Weights of a small GPT-style language model, trained from scratch on English Wikipedia: 4 heads of 64, vocabulary 2048.
Each number is 200 + 40 x the weight over its row's rms, rounded and kept within 0 to 999. Layers, rows and columns count from 0. The size before them is the row's rms in percent of the matrix's.

# v: layer 4 attention value, 256x256, rms 0.0315, rows 112-127, columns 192-255
# o: layer 4 attention output (transposed), 256x256, rms 0.0282, rows 112-127, columns 192-255
# q: layer 4 attention query, 256x256, rms 0.0381, rows 128-164, columns 192-255
# k: layer 4 attention key, 256x256, rms 0.0374, rows 128-163, columns 192-255
v112,099,189,174,53,204,238,303,256,199,186,215,225,191,147,202,190,217,105,182,144,181,166,177,197,224,214,95,236,223,196,127,124,156,254,196,176,298,189,207,217,258,246,250,150,180,158,99,210,220,186,196,162,212,187,203,137,175,178,239,147,214,213,241,174,189
o112,098,183,221,217,182,163,178,193,246,157,198,173,205,216,223,132,191,182,211,174,210,247,242,218,195,179,178,200,193,217,256,250,191,122,236,235,171,199,235,249,208,119,203,282,104,237,209,147,169,196,188,197,175,187,218,200,184,290,243,223,270,204,130,148,236
v113,092,288,171,201,221,178,174,131,213,199,190,169,183,187,244,195,209,228,194,215,206,189,214,191,247,224,285,126,224,257,199,206,222,262,196,202,115,216,177,223,296,196,244,191,177,232,184,233,265,290,171,225,162,197,188,212,178,193,114,190,228,214,225,226,151
o113,087,142,231,232,169,182,214,236,225,201,258,163,116,175,181,328,121,206,82,208,228,228,231,191,265,244,182,198,142,113,225,242,152,216,196,206,223,234,212,223,178,237,93,208,249,214,203,209,180,192,222,152,204,168,210,144,220,140,173,66,217,140,166,174,277
v114,098,129,200,226,219,198,242,281,192,126,230,230,236,200,234,244,158,231,222,142,131,199,188,152,199,172,207,176,189,186,219,226,230,193,192,219,164,197,212,225,223,151,155,237,205,186,255,195,170,230,209,175,195,203,200,299,234,238,183,231,251,200,249,179,173
o114,099,262,215,206,154,236,196,257,218,207,147,194,236,192,155,232,163,147,237,229,179,226,183,211,246,186,215,153,298,263,170,188,179,260,228,215,212,177,215,239,180,225,111,168,256,175,164,176,198,243,130,211,242,155,253,236,238,201,277,170,173,238,225,135,247
v115,098,190,227,269,194,100,212,212,265,243,135,171,130,205,115,177,136,205,248,236,198,166,144,204,237,207,126,214,257,211,197,210,126,203,249,184,200,169,215,153,140,135,154,166,228,199,224,186,235,194,231,165,173,275,184,268,246,184,155,240,245,194,284,211,177
o115,098,195,90,181,225,215,221,208,223,126,264,183,211,257,225,203,216,265,218,163,227,207,205,138,170,187,196,186,140,236,132,245,225,195,91,195,256,271,172,189,236,257,235,128,272,160,206,264,226,161,277,244,225,214,176,171,114,135,207,200,217,205,232,157,170
v116,097,215,176,228,154,217,141,172,228,238,185,178,167,172,171,226,188,135,208,220,274,170,206,213,263,223,307,189,132,209,195,213,249,249,182,241,255,200,189,239,227,174,210,172,215,137,276,233,159,231,206,205,154,161,132,224,224,219,182,171,231,181,151,201,248
o116,098,105,135,233,235,122,304,206,209,197,205,243,246,259,230,146,123,233,171,237,258,172,184,199,146,242,218,242,269,276,252,213,138,116,145,149,191,230,258,200,190,220,206,236,248,189,276,173,212,210,229,204,261,229,295,206,242,182,200,141,196,118,198,171,199
v117,096,249,127,207,243,224,178,169,229,160,217,211,193,185,215,186,222,150,171,235,142,163,197,192,186,235,137,168,244,253,180,187,216,148,229,201,141,219,86,215,178,241,195,158,161,194,290,162,204,217,165,77,240,238,266,230,229,163,133,190,181,205,220,190,222
o117,095,170,212,165,216,177,248,205,211,241,202,170,139,241,169,294,149,266,140,200,269,200,243,182,206,108,268,206,176,187,188,252,165,239,233,131,271,295,220,175,246,240,228,243,183,184,185,225,228,215,234,200,179,223,214,133,247,200,241,125,224,220,249,178,225
v118,100,220,190,148,262,218,287,137,158,211,175,158,211,200,196,136,180,147,195,236,239,177,202,162,178,144,173,120,179,151,227,164,219,200,213,149,193,173,148,232,268,200,205,236,192,195,242,250,175,192,170,194,218,176,261,158,233,189,185,210,181,174,207,243,162
o118,100,207,224,169,223,284,174,235,183,239,246,195,157,128,177,233,166,225,207,235,186,182,241,217,223,185,204,202,198,247,197,207,173,153,256,97,215,268,176,180,232,178,192,214,225,186,207,227,268,197,200,153,182,230,174,203,213,201,249,184,243,264,181,171,233
v119,098,216,191,194,260,271,198,284,236,141,242,259,204,150,208,225,174,186,174,205,156,226,221,254,142,197,77,325,212,190,144,146,174,219,202,215,202,194,164,256,208,197,225,185,238,247,211,231,187,179,234,201,183,184,217,232,186,175,173,188,177,217,235,147,164
o119,094,155,217,234,182,178,229,196,258,211,193,190,175,231,242,212,264,242,234,208,166,196,222,288,242,235,230,205,262,186,112,180,156,227,248,269,239,119,171,162,218,169,113,259,83,155,172,195,242,187,197,179,98,162,224,149,256,229,184,167,226,211,124,128,198
v120,098,204,210,198,180,178,246,210,193,108,202,179,183,187,124,235,185,236,249,168,227,162,179,244,182,227,203,206,238,305,179,238,178,213,228,280,210,163,199,196,209,192,217,192,175,98,129,190,283,188,194,179,233,198,194,247,216,241,274,261,275,262,204,179,211
o120,101,232,282,166,245,194,162,266,245,203,207,162,247,201,239,204,199,204,229,168,244,280,212,187,244,120,193,163,140,183,176,237,155,199,145,245,224,218,248,177,192,211,206,148,259,196,242,211,182,197,204,267,281,166,237,227,160,184,158,181,129,174,282,133,189
v121,102,198,193,275,220,250,294,198,149,299,228,176,188,179,178,244,191,169,167,169,124,160,179,191,123,241,166,161,237,214,141,242,179,180,231,196,228,193,181,186,206,170,215,202,203,131,152,197,281,167,157,292,207,235,186,224,208,200,261,202,177,211,134,203,210
o121,095,243,166,171,164,211,112,204,212,241,214,202,222,174,176,231,186,247,162,296,220,248,252,199,253,179,186,276,180,215,133,217,289,126,243,168,146,197,163,217,202,208,188,214,155,219,143,256,189,155,179,135,156,208,140,200,192,225,217,205,236,125,185,142,218
v122,094,212,164,143,206,210,248,234,123,178,232,183,285,229,153,186,277,221,182,194,159,169,189,113,172,150,215,106,180,201,210,202,224,285,94,212,300,257,219,272,196,174,171,207,209,225,190,166,155,200,193,187,278,182,170,206,203,209,261,168,223,200,191,192,166
o122,092,237,261,221,184,173,154,185,193,180,189,154,217,182,176,155,156,109,243,243,258,149,192,225,249,215,202,155,215,222,204,200,188,195,247,220,120,198,191,185,182,259,235,200,146,191,231,193,169,212,181,204,203,175,219,239,215,179,209,185,310,162,220,208,204
v123,094,150,198,247,160,212,255,106,167,201,205,155,156,190,193,156,227,250,181,160,271,244,212,187,163,150,198,209,172,268,190,238,295,190,174,201,215,179,176,209,167,234,219,246,223,173,174,188,178,234,222,232,213,223,208,150,127,196,147,147,161,153,225,282,327
o123,098,285,190,194,269,191,165,208,139,174,169,273,273,247,149,256,161,216,210,175,227,175,225,208,222,164,166,167,207,217,136,208,191,208,120,178,163,220,268,215,103,191,239,204,220,192,237,156,171,188,185,280,246,224,196,241,247,199,131,196,149,150,290,272,127
v124,090,208,238,194,245,230,209,191,158,157,188,228,271,222,243,178,211,143,198,173,124,173,190,236,151,174,216,244,173,145,182,185,150,168,206,158,202,201,305,268,171,244,195,153,194,169,238,184,209,127,198,232,213,105,203,135,106,212,172,149,207,215,217,226,287
o124,089,237,229,166,128,175,196,198,200,162,174,220,176,141,187,232,225,130,134,262,178,160,161,189,258,200,181,235,225,196,214,133,205,130,194,229,147,152,179,180,118,130,212,250,69,210,218,223,146,199,154,218,201,225,141,190,234,208,116,219,170,199,178,227,164
v125,098,201,210,186,206,127,224,130,140,163,182,229,211,190,220,257,263,210,210,229,230,217,219,253,209,155,195,211,198,221,224,195,106,178,259,157,187,260,185,237,237,207,197,169,199,246,233,216,184,208,169,199,265,233,286,235,178,191,293,130,189,236,218,169,188
o125,101,155,195,264,191,196,207,161,256,195,173,156,92,154,228,200,135,233,226,158,171,177,185,172,125,212,152,184,147,103,160,126,198,213,238,195,315,180,169,206,192,174,240,235,292,158,188,242,220,198,251,231,198,216,146,210,265,164,165,181,234,193,185,187,223
v126,100,205,196,140,145,179,176,235,225,221,140,217,188,158,188,183,170,237,198,172,245,209,197,239,270,176,307,131,242,192,255,190,119,188,246,160,169,204,121,161,190,284,247,152,196,226,191,253,199,202,173,176,112,142,169,226,193,227,192,200,239,143,128,211,178
o126,109,125,170,240,201,283,186,128,244,226,243,206,163,178,212,127,226,212,190,228,196,295,181,252,203,258,200,218,209,185,230,130,227,120,165,161,210,219,272,211,245,115,250,178,258,191,210,242,245,184,256,144,199,208,268,189,197,164,221,213,203,274,137,154,154
v127,093,238,245,251,234,176,201,132,164,202,206,218,120,174,208,195,142,212,167,149,234,239,197,218,186,239,200,174,179,194,119,272,196,202,197,237,304,192,299,194,160,224,215,125,161,129,197,186,199,162,222,170,170,216,214,171,270,188,211,259,226,272,177,233,279
o127,093,200,222,162,179,182,164,231,205,147,249,182,284,194,218,202,260,173,231,191,186,181,204,197,214,180,160,164,119,205,223,137,194,206,153,175,164,223,162,213,228,187,254,201,163,271,297,228,162,150,220,218,223,192,185,213,172,191,178,207,172,194,292,192,136
q128,072,208,227,190,195,134,188,222,173,245,324,170,220,215,228,185,231,173,292,260,194,162,141,216,175,203,191,244,206,305,240,193,277,140,188,190,144,118,145,137,187,185,227,214,239,259,194,255,180,194,180,188,238,176,171,205,190,206,239,205,193,241,189,231,272
k128,075,202,168,247,236,247,260,224,167,159,246,193,286,192,232,260,224,218,207,195,179,194,216,140,289,217,185,199,238,186,154,171,175,212,216,270,286,270,209,106,221,183,165,237,182,260,257,215,230,194,225,197,170,206,193,245,211,163,229,206,199,238,202,260,298
q129,080,166,146,214,126,307,186,188,160,200,198,251,158,201,152,250,192,243,190,235,220,217,219,232,212,173,152,198,264,187,193,214,181,269,141,314,212,233,208,193,166,165,275,263,169,190,221,221,165,182,214,169,109,174,145,209,242,217,187,244,302,180,113,199,143
k129,081,174,160,167,180,174,178,224,178,226,186,210,217,217,230,203,162,290,233,196,162,156,196,181,229,159,147,188,227,236,139,301,260,209,156,240,253,188,219,243,219,159,148,176,180,202,169,235,159,169,251,191,212,231,201,185,196,203,243,194,147,116,187,131,165
q130,101,200,204,195,226,161,225,238,163,229,234,186,219,178,116,222,161,216,240,155,257,200,221,202,154,233,198,205,152,148,183,188,273,195,274,223,185,210,202,276,198,203,238,209,234,178,157,204,117,183,194,229,221,262,188,167,170,246,170,218,173,244,199,206,222
k130,077,244,215,313,165,285,155,176,201,95,175,213,194,87,177,203,238,191,192,195,242,178,172,181,189,144,219,191,231,222,233,182,181,220,202,269,186,117,202,189,177,168,213,199,95,173,244,162,215,238,223,184,236,130,205,241,204,179,232,282,164,252,256,235,230
q131,090,163,186,196,172,232,228,203,216,143,167,209,212,222,171,205,219,174,153,133,182,198,173,206,154,168,225,201,225,229,150,183,212,194,245,159,166,220,213,253,97,114,245,235,161,184,207,172,172,240,271,242,174,164,161,233,192,245,240,226,242,179,210,180,129
k131,090,266,198,240,246,186,221,138,254,193,169,173,126,226,212,141,155,122,213,174,194,241,237,208,246,236,153,219,184,191,271,208,258,147,140,238,177,185,196,206,247,260,314,210,221,187,223,266,191,233,196,200,157,244,180,191,176,240,218,192,199,173,170,198,227
q132,090,140,193,193,261,188,173,117,204,164,254,152,198,203,285,250,259,170,192,155,174,158,187,168,277,234,215,159,256,223,195,195,184,181,146,211,192,212,191,176,180,148,155,187,249,252,194,212,243,151,257,174,190,137,205,167,189,113,147,212,259,259,240,220,148
k132,090,283,190,167,246,173,138,173,146,218,205,175,209,161,234,205,241,247,195,181,243,227,212,179,186,169,276,146,227,254,239,151,137,256,239,189,262,201,200,124,186,235,179,187,158,194,181,159,199,224,226,268,205,167,277,203,212,186,190,161,209,258,198,230,259
q133,088,139,201,171,193,120,160,137,182,222,238,249,210,269,237,236,238,120,142,254,198,127,216,170,225,245,143,154,269,258,186,241,154,195,198,174,179,152,260,181,183,160,177,218,194,172,224,152,134,117,197,192,205,233,199,245,189,179,238,151,203,193,161,187,158
k133,097,131,178,197,181,257,146,243,164,160,179,307,194,175,163,207,262,207,201,191,232,148,170,212,165,121,242,225,247,160,168,129,164,195,237,210,224,186,206,211,135,181,157,156,166,220,211,177,216,218,155,264,228,155,182,206,194,159,240,260,255,167,256,204,180
q134,109,207,124,283,198,249,174,204,213,188,210,174,177,170,202,160,154,229,196,222,269,286,209,155,199,220,188,96,146,162,186,202,151,170,126,176,193,212,135,235,255,141,292,228,230,236,202,297,245,284,219,247,205,229,226,124,269,201,189,246,204,231,234,215,268
k134,087,255,206,241,252,130,175,195,178,255,202,221,196,201,177,193,222,165,231,174,227,202,184,161,136,142,223,163,212,282,209,254,183,285,236,221,207,222,145,131,151,183,104,204,195,197,174,237,182,260,147,154,182,260,249,198,177,231,217,233,182,268,131,223,247
q135,091,213,320,237,179,236,214,125,289,159,291,230,195,267,251,203,248,114,222,253,232,198,231,188,262,214,193,199,210,232,184,212,240,137,273,225,194,224,187,152,236,160,209,261,219,211,254,210,181,173,205,232,240,214,247,217,152,167,234,186,260,205,193,206,234
k135,106,216,178,233,282,188,210,212,168,217,151,264,183,158,225,188,259,197,219,136,201,212,226,232,228,91,189,147,228,182,216,237,179,238,254,203,258,186,218,153,151,146,192,171,204,207,224,146,166,224,180,250,220,181,236,171,128,151,225,248,179,270,233,226,205
q136,093,146,235,111,192,189,198,207,170,223,199,260,255,154,186,251,266,176,182,200,147,179,165,287,190,136,174,286,279,199,158,223,204,218,217,236,220,128,246,184,200,261,182,210,153,184,192,101,163,112,173,219,200,137,156,207,160,163,145,169,174,158,169,159,140
k136,100,193,121,134,176,243,191,180,247,154,259,112,223,202,190,220,138,218,157,228,171,165,219,167,202,287,176,207,187,248,200,198,215,132,125,225,157,238,231,200,236,227,244,164,208,241,213,226,182,142,216,91,255,234,96,210,278,191,210,231,238,116,199,147,152
q137,114,226,77,240,226,219,231,230,210,227,191,193,198,173,245,149,102,202,221,97,190,248,222,203,216,178,207,192,138,211,220,223,155,211,198,157,176,168,195,225,252,229,211,181,130,210,226,287,269,291,159,176,180,206,232,231,189,212,180,224,94,219,185,191,210
k137,096,257,190,203,161,209,200,170,201,216,189,201,215,245,220,215,139,229,212,158,203,179,204,160,149,293,166,183,193,197,185,239,226,182,144,296,180,198,156,209,245,212,219,191,225,155,153,227,206,214,238,174,178,254,173,220,231,273,159,199,188,230,156,171,189
q138,137,213,96,266,231,163,169,197,234,209,214,203,220,187,234,72,88,180,208,142,188,280,214,182,259,190,253,120,137,171,158,212,201,166,170,144,230,187,136,199,227,188,173,154,192,237,203,269,261,256,225,206,169,224,241,175,237,195,206,227,179,239,168,257,225
k138,093,196,119,205,265,152,251,232,136,141,145,286,206,202,199,249,158,246,281,152,224,201,212,285,173,197,256,193,169,195,157,212,202,229,216,233,257,179,178,165,177,255,160,184,145,209,203,132,193,233,181,234,91,147,230,184,154,203,182,240,163,278,130,220,290
q139,135,166,265,161,149,163,188,206,189,130,209,178,213,210,207,226,253,202,220,226,205,100,166,184,180,203,211,226,226,159,143,156,240,178,236,255,192,219,196,181,193,164,163,259,263,257,234,142,142,150,233,183,177,208,222,120,202,169,223,189,286,184,234,171,208
k139,116,139,277,218,241,149,248,202,203,272,172,142,177,163,204,170,248,207,168,226,195,198,196,237,265,130,252,228,267,251,196,208,192,222,253,174,272,266,197,183,178,169,193,220,208,256,227,158,176,197,178,234,224,138,241,197,162,156,231,231,160,233,294,260,180
q140,125,177,198,193,202,178,184,131,254,202,292,252,209,169,179,148,202,173,225,236,163,223,235,174,194,200,230,195,181,196,172,214,223,153,211,224,219,191,173,209,202,181,220,205,234,189,211,237,224,244,266,194,193,241,128,115,216,232,182,154,269,178,179,237,207
k140,127,206,251,117,180,173,128,220,215,220,224,198,214,204,200,179,222,182,134,282,173,177,147,254,188,121,244,255,270,222,236,233,202,221,254,193,204,263,188,206,195,161,224,205,316,191,166,158,211,206,187,136,236,188,171,157,221,164,165,197,173,239,283,243,149
q141,116,211,207,120,164,215,274,135,243,191,222,193,159,255,217,215,241,176,143,248,178,226,192,257,249,205,207,127,246,173,196,155,183,189,206,193,184,244,193,224,230,220,229,213,209,161,205,249,213,163,231,186,188,208,176,168,233,174,151,203,206,214,144,151,179
k141,102,174,236,181,186,199,203,206,215,290,172,89,190,178,230,191,193,167,155,212,170,134,185,176,214,179,225,193,221,157,254,194,171,229,261,116,173,201,236,188,171,168,209,244,198,232,235,208,215,153,215,138,218,257,219,203,216,151,154,228,251,173,177,212,185
q142,116,181,183,215,216,202,255,163,223,165,203,225,182,315,225,219,171,256,141,177,203,179,227,256,234,183,192,102,215,184,231,238,188,237,160,182,256,171,223,167,128,231,208,192,158,129,231,146,221,228,202,196,137,191,203,151,295,163,211,179,156,201,191,206,196
k142,113,209,205,230,178,194,220,184,157,198,203,252,207,208,187,234,229,245,196,160,222,213,213,276,198,220,231,189,221,147,231,205,210,240,190,253,229,239,290,196,207,164,139,224,89,157,192,210,219,238,204,205,109,158,234,175,185,238,156,203,174,243,155,211,240
q143,115,171,91,137,216,160,187,179,242,235,160,184,126,130,155,102,272,246,225,195,134,257,194,256,230,195,207,196,247,212,183,153,214,271,230,187,199,224,167,205,184,205,154,198,198,186,220,201,208,222,258,151,135,172,227,275,261,232,242,194,212,213,194,170,158
k143,115,198,236,211,192,204,204,157,179,165,115,172,204,186,204,218,184,210,196,164,195,288,243,191,246,173,278,148,191,199,199,181,161,262,182,90,232,196,224,186,168,196,147,221,154,155,218,164,182,209,250,165,224,173,296,207,190,237,131,125,179,217,174,203,165
q144,126,189,250,159,205,213,171,238,175,191,241,217,181,193,169,189,141,197,229,238,295,219,180,206,161,209,211,184,150,188,225,231,285,150,206,196,180,223,249,133,202,227,114,202,260,289,142,173,143,245,198,164,214,257,197,279,154,249,231,162,225,209,213,141,310
k144,123,159,299,164,198,208,208,191,221,156,260,231,213,193,221,164,140,218,121,190,298,203,255,249,141,239,208,201,133,241,218,229,257,190,196,170,179,212,249,186,253,263,175,174,224,239,186,163,177,211,253,152,233,237,171,193,211,226,289,149,199,185,234,67,237
q145,113,159,242,261,125,207,249,218,163,259,206,269,174,119,212,186,193,285,181,136,201,218,270,185,187,245,152,190,191,167,222,151,166,237,196,184,193,216,276,214,204,153,284,204,196,240,191,235,184,149,182,251,201,243,258,229,211,206,270,130,230,222,204,220,190
k145,112,125,236,160,214,243,122,200,249,281,183,171,280,170,194,251,225,259,240,187,284,214,218,160,264,178,153,173,195,199,184,203,147,213,180,173,204,194,234,165,211,153,205,224,244,188,187,219,177,179,199,272,174,140,301,218,161,169,213,221,239,197,252,190,143
q146,119,168,215,179,309,163,141,186,196,199,210,201,257,239,178,169,229,195,220,280,184,187,165,173,127,191,236,224,172,245,167,218,217,159,241,155,179,185,195,182,243,174,171,173,163,179,236,192,217,171,171,175,186,197,159,262,150,212,144,186,193,186,159,325,249
k146,117,194,183,144,234,179,214,171,198,153,243,193,157,174,209,104,214,188,200,219,216,138,182,158,180,170,232,218,176,207,212,213,181,137,285,207,222,186,155,237,175,201,158,242,233,175,166,168,174,254,274,185,230,216,173,164,217,275,174,209,184,211,142,271,274
q147,117,189,200,225,213,148,170,184,127,192,110,253,220,196,132,208,258,260,291,154,169,185,218,254,213,228,216,190,193,178,240,221,206,194,179,154,212,209,239,177,137,191,183,268,171,170,241,162,188,249,181,166,175,148,211,232,204,211,193,162,192,228,204,251,159
k147,112,225,200,263,137,182,130,236,170,211,167,229,194,234,181,166,293,292,234,110,204,228,212,219,262,293,211,168,236,218,145,244,175,240,114,169,216,246,206,196,175,195,200,280,263,168,257,168,244,184,163,176,165,142,207,218,219,230,161,148,177,232,227,183,179
q148,106,222,172,239,204,252,207,207,147,187,231,245,227,210,244,214,178,201,228,124,198,151,177,207,151,164,191,256,183,215,184,181,189,247,244,232,253,214,195,217,158,266,173,216,193,187,251,213,179,163,175,225,182,160,168,171,116,188,195,220,173,165,156,182,155
k148,105,284,228,217,175,175,207,244,162,193,135,297,126,279,194,259,240,168,207,195,229,222,160,239,135,209,177,235,202,205,250,131,195,162,263,229,219,238,248,202,215,250,212,229,220,123,286,222,164,220,202,145,197,152,184,225,176,163,163,165,225,210,191,206,247
q149,119,185,172,238,266,152,223,173,228,196,246,175,158,238,210,198,173,219,162,121,177,165,201,215,219,205,152,137,222,150,191,228,176,180,179,166,305,188,231,226,197,225,154,223,160,130,145,92,215,235,190,181,168,151,176,183,137,185,201,197,150,260,204,186,155
k149,119,212,238,209,202,165,155,222,173,249,155,176,150,236,210,188,286,149,209,211,165,181,215,223,198,227,204,212,216,156,165,274,145,205,195,218,245,251,251,239,167,190,172,253,141,162,227,146,268,218,188,246,154,173,115,197,252,250,218,101,145,277,176,218,219
q150,106,183,153,225,212,178,186,287,178,131,202,240,137,246,223,240,297,216,200,184,136,214,143,231,231,213,181,195,187,164,212,133,134,193,180,149,199,262,208,293,180,157,295,229,251,187,242,271,181,147,186,164,238,215,219,253,206,240,172,221,251,200,212,213,164
k150,106,227,213,259,214,204,215,227,204,202,191,172,205,237,257,205,219,164,198,224,188,148,187,204,260,146,188,157,188,275,212,175,192,160,111,159,221,213,138,190,214,210,238,255,212,204,221,204,149,102,210,189,250,163,252,256,221,154,242,162,220,194,98,168,214
q151,112,198,192,249,150,196,181,165,157,166,182,240,211,194,222,232,158,278,257,177,246,311,202,212,135,282,242,206,224,229,194,182,190,225,203,228,300,238,207,222,173,246,163,191,168,186,202,197,216,160,101,172,191,148,138,240,146,229,205,181,178,207,166,153,155
k151,110,231,179,232,116,163,201,265,166,205,155,254,229,252,205,290,139,179,238,164,186,235,145,202,180,246,173,196,146,210,184,201,184,225,108,238,160,143,180,171,239,247,135,220,167,192,215,218,184,177,178,162,198,179,138,201,191,184,217,194,236,240,190,203,281
q152,104,209,181,154,228,217,143,219,171,227,205,268,205,263,150,252,213,234,199,210,210,190,172,205,149,241,217,127,343,226,220,237,162,280,197,172,212,223,218,312,95,154,219,208,135,228,233,172,211,226,134,226,118,240,202,212,195,237,181,154,198,115,194,205,166
k152,113,179,184,219,183,150,189,220,158,169,240,284,190,210,154,282,208,316,224,169,186,157,205,217,233,255,211,190,199,265,187,213,190,246,178,198,268,186,207,222,188,153,209,238,220,168,242,193,151,200,203,239,188,121,233,196,176,206,168,208,133,224,174,237,233
q153,105,236,260,213,212,197,157,184,189,198,277,129,175,204,249,218,140,142,205,152,278,171,220,257,144,229,210,246,216,192,247,266,181,196,232,272,167,173,267,192,215,234,173,205,264,120,187,154,173,267,195,154,222,221,73,205,160,180,174,182,199,220,201,180,212
k153,104,252,266,174,230,193,168,175,184,191,190,188,169,225,164,110,252,157,201,231,205,214,225,220,98,205,134,273,183,150,206,184,265,169,265,220,154,236,240,242,231,293,141,136,236,147,172,204,222,287,161,226,264,260,84,215,201,168,206,139,145,206,176,139,186
q154,127,199,250,210,216,204,125,197,142,217,236,147,214,212,209,232,233,242,231,121,236,221,222,232,164,222,230,241,169,237,202,222,147,196,211,214,202,147,228,195,166,158,249,193,237,181,253,176,185,226,161,203,211,165,146,270,144,159,180,162,182,144,235,166,134
k154,119,212,225,183,155,216,174,187,163,231,198,162,234,231,315,226,257,221,240,172,215,280,264,246,238,231,141,265,179,234,189,272,177,192,230,156,208,226,155,174,202,243,253,199,307,193,233,146,147,219,197,221,284,92,183,211,130,207,153,185,164,234,197,149,110
q155,108,165,204,247,197,211,210,217,242,228,213,250,133,203,171,192,158,242,224,207,263,274,226,184,208,252,158,213,214,209,232,210,184,264,148,218,276,175,224,181,155,211,275,152,220,172,191,144,201,172,234,206,137,209,135,143,214,190,186,121,239,224,146,146,233
k155,104,176,200,159,172,215,224,226,161,199,130,234,174,201,173,241,237,236,218,235,198,204,250,212,230,231,205,159,232,118,234,175,132,230,173,168,240,227,252,206,171,237,238,231,203,170,167,204,198,192,261,234,183,136,175,143,218,184,194,158,191,196,117,149,254
q156,113,154,200,257,180,240,200,198,176,114,150,187,229,134,218,139,176,246,181,120,135,194,173,155,197,164,185,272,195,231,162,181,194,218,100,175,191,236,204,226,245,156,173,210,227,201,170,158,150,160,210,265,268,200,243,219,213,153,284,202,225,166,266,114,149
k156,117,151,219,294,224,176,166,159,219,203,169,238,218,199,248,134,142,216,172,136,198,284,243,165,224,251,187,212,195,255,127,203,186,200,203,180,212,148,199,210,163,211,234,143,224,175,218,165,179,206,182,287,237,169,203,240,204,172,207,179,222,191,252,100,222
q157,111,234,261,224,209,197,256,190,206,201,120,210,219,274,247,199,157,184,190,185,165,222,154,216,130,177,186,249,208,229,203,231,220,176,247,185,198,195,139,157,247,257,144,157,197,150,187,214,153,169,184,186,244,225,151,139,162,187,133,181,181,213,173,148,191
k157,121,267,272,124,206,176,240,163,234,203,131,159,185,214,197,200,108,98,202,183,134,230,182,214,249,179,206,266,184,172,210,259,207,109,195,200,167,210,178,189,130,260,209,203,192,209,151,246,199,172,251,162,197,194,221,207,164,173,182,171,227,184,127,153,261
q158,112,179,195,212,190,171,207,227,144,255,163,181,250,114,199,170,190,155,224,217,221,298,174,272,222,189,204,182,151,181,214,193,189,254,223,219,267,175,244,121,138,224,174,163,227,205,172,198,220,122,213,164,234,148,253,216,235,171,229,270,172,169,165,166,201
k158,109,190,133,232,162,257,200,183,209,218,158,220,165,234,181,159,164,232,294,221,210,299,183,230,127,217,197,218,127,269,232,202,148,224,239,227,214,178,229,190,179,296,210,134,236,207,242,183,236,181,155,154,238,197,189,224,180,140,253,219,180,187,145,167,186
q159,124,175,282,195,175,215,181,148,116,181,189,224,252,206,183,186,179,186,155,200,203,130,199,197,199,198,143,220,249,146,172,235,234,194,212,209,207,179,330,223,169,200,172,212,195,177,171,112,263,170,212,180,271,200,226,197,161,206,168,158,248,184,188,140,181
k159,124,174,333,256,232,190,142,187,178,227,255,228,169,236,223,190,250,249,191,193,209,189,231,224,129,213,205,183,196,201,260,194,174,144,238,210,214,246,236,203,242,175,212,170,228,155,204,130,181,234,189,150,235,141,185,223,149,207,203,145,246,249,201,195,221
q160,110,183,199,254,181,206,235,236,244,237,87,212,235,179,189,176,222,268,186,167,140,219,185,218,199,223,210,176,144,111,209,210,163,217,203,190,217,255,199,174,198,218,114,287,85,193,161,210,224,114,137,171,201,138,232,223,234,183,181,225,121,276,205,198,181
k160,109,167,163,161,181,260,185,171,203,278,112,194,176,206,177,165,174,191,239,156,156,212,157,149,201,211,190,149,176,222,159,211,157,221,192,176,193,158,259,199,197,149,209,243,67,201,232,240,260,134,252,171,167,188,248,184,194,175,225,189,262,204,233,163,164
q161,114,163,196,245,185,181,225,227,189,205,159,220,177,230,200,201,247,203,217,133,131,254,193,245,215,149,170,231,258,265,234,193,167,161,153,186,219,243,189,155,221,208,230,180,212,212,224,184,234,249,200,247,162,157,236,183,240,177,233,215,162,210,257,205,110
k161,112,150,146,293,201,200,138,152,168,176,143,243,208,235,177,58,216,267,250,196,175,232,207,254,267,178,205,215,237,221,198,169,212,217,170,193,185,148,189,162,199,221,155,255,244,125,248,259,168,232,183,260,187,175,210,231,231,170,170,197,102,174,228,176,206
q162,122,276,192,205,251,192,173,282,215,232,235,104,158,162,220,223,240,173,267,196,267,157,272,196,208,227,204,217,207,198,241,130,219,204,222,213,192,170,216,165,204,185,237,161,193,204,257,222,192,242,238,185,222,194,145,144,254,196,215,226,204,180,156,203,172
k162,119,251,187,128,169,234,170,319,183,141,267,214,204,228,219,266,212,252,200,177,216,182,297,223,154,176,161,260,258,152,238,94,242,225,212,218,178,223,163,234,195,222,294,230,207,282,204,237,230,224,207,225,192,121,183,175,137,245,185,213,212,123,164,143,152
q163,116,189,274,202,183,230,196,200,173,166,196,175,207,271,170,187,222,183,174,223,203,225,220,254,164,189,279,119,155,260,179,197,214,165,310,156,212,253,214,148,220,170,182,227,181,143,226,215,207,260,199,192,213,170,127,176,195,223,159,218,178,157,228,247,193
k163,114,283,262,161,187,211,206,225,203,213,174,233,267,329,272,170,215,214,208,234,213,142,151,235,197,216,173,214,235,217,188,185,229,141,260,180,206,222,222,218,158,199,197,261,272,175,228,172,210,185,177,128,224,194,204,208,134,213,185,212,170,222,241,166,184
q164,106,186,181,182,251,235,158,164,187,245,229,83,113,166,199,200,230,195,234,163,233,221,238,189,182,202,251,249,182,168,227,168,196,235,251,217,189,200,212,286,234,191,233,224,173,227,175,197,283,252,176,212,198,187,178,334,127,219,235,225,213,131,172,253,227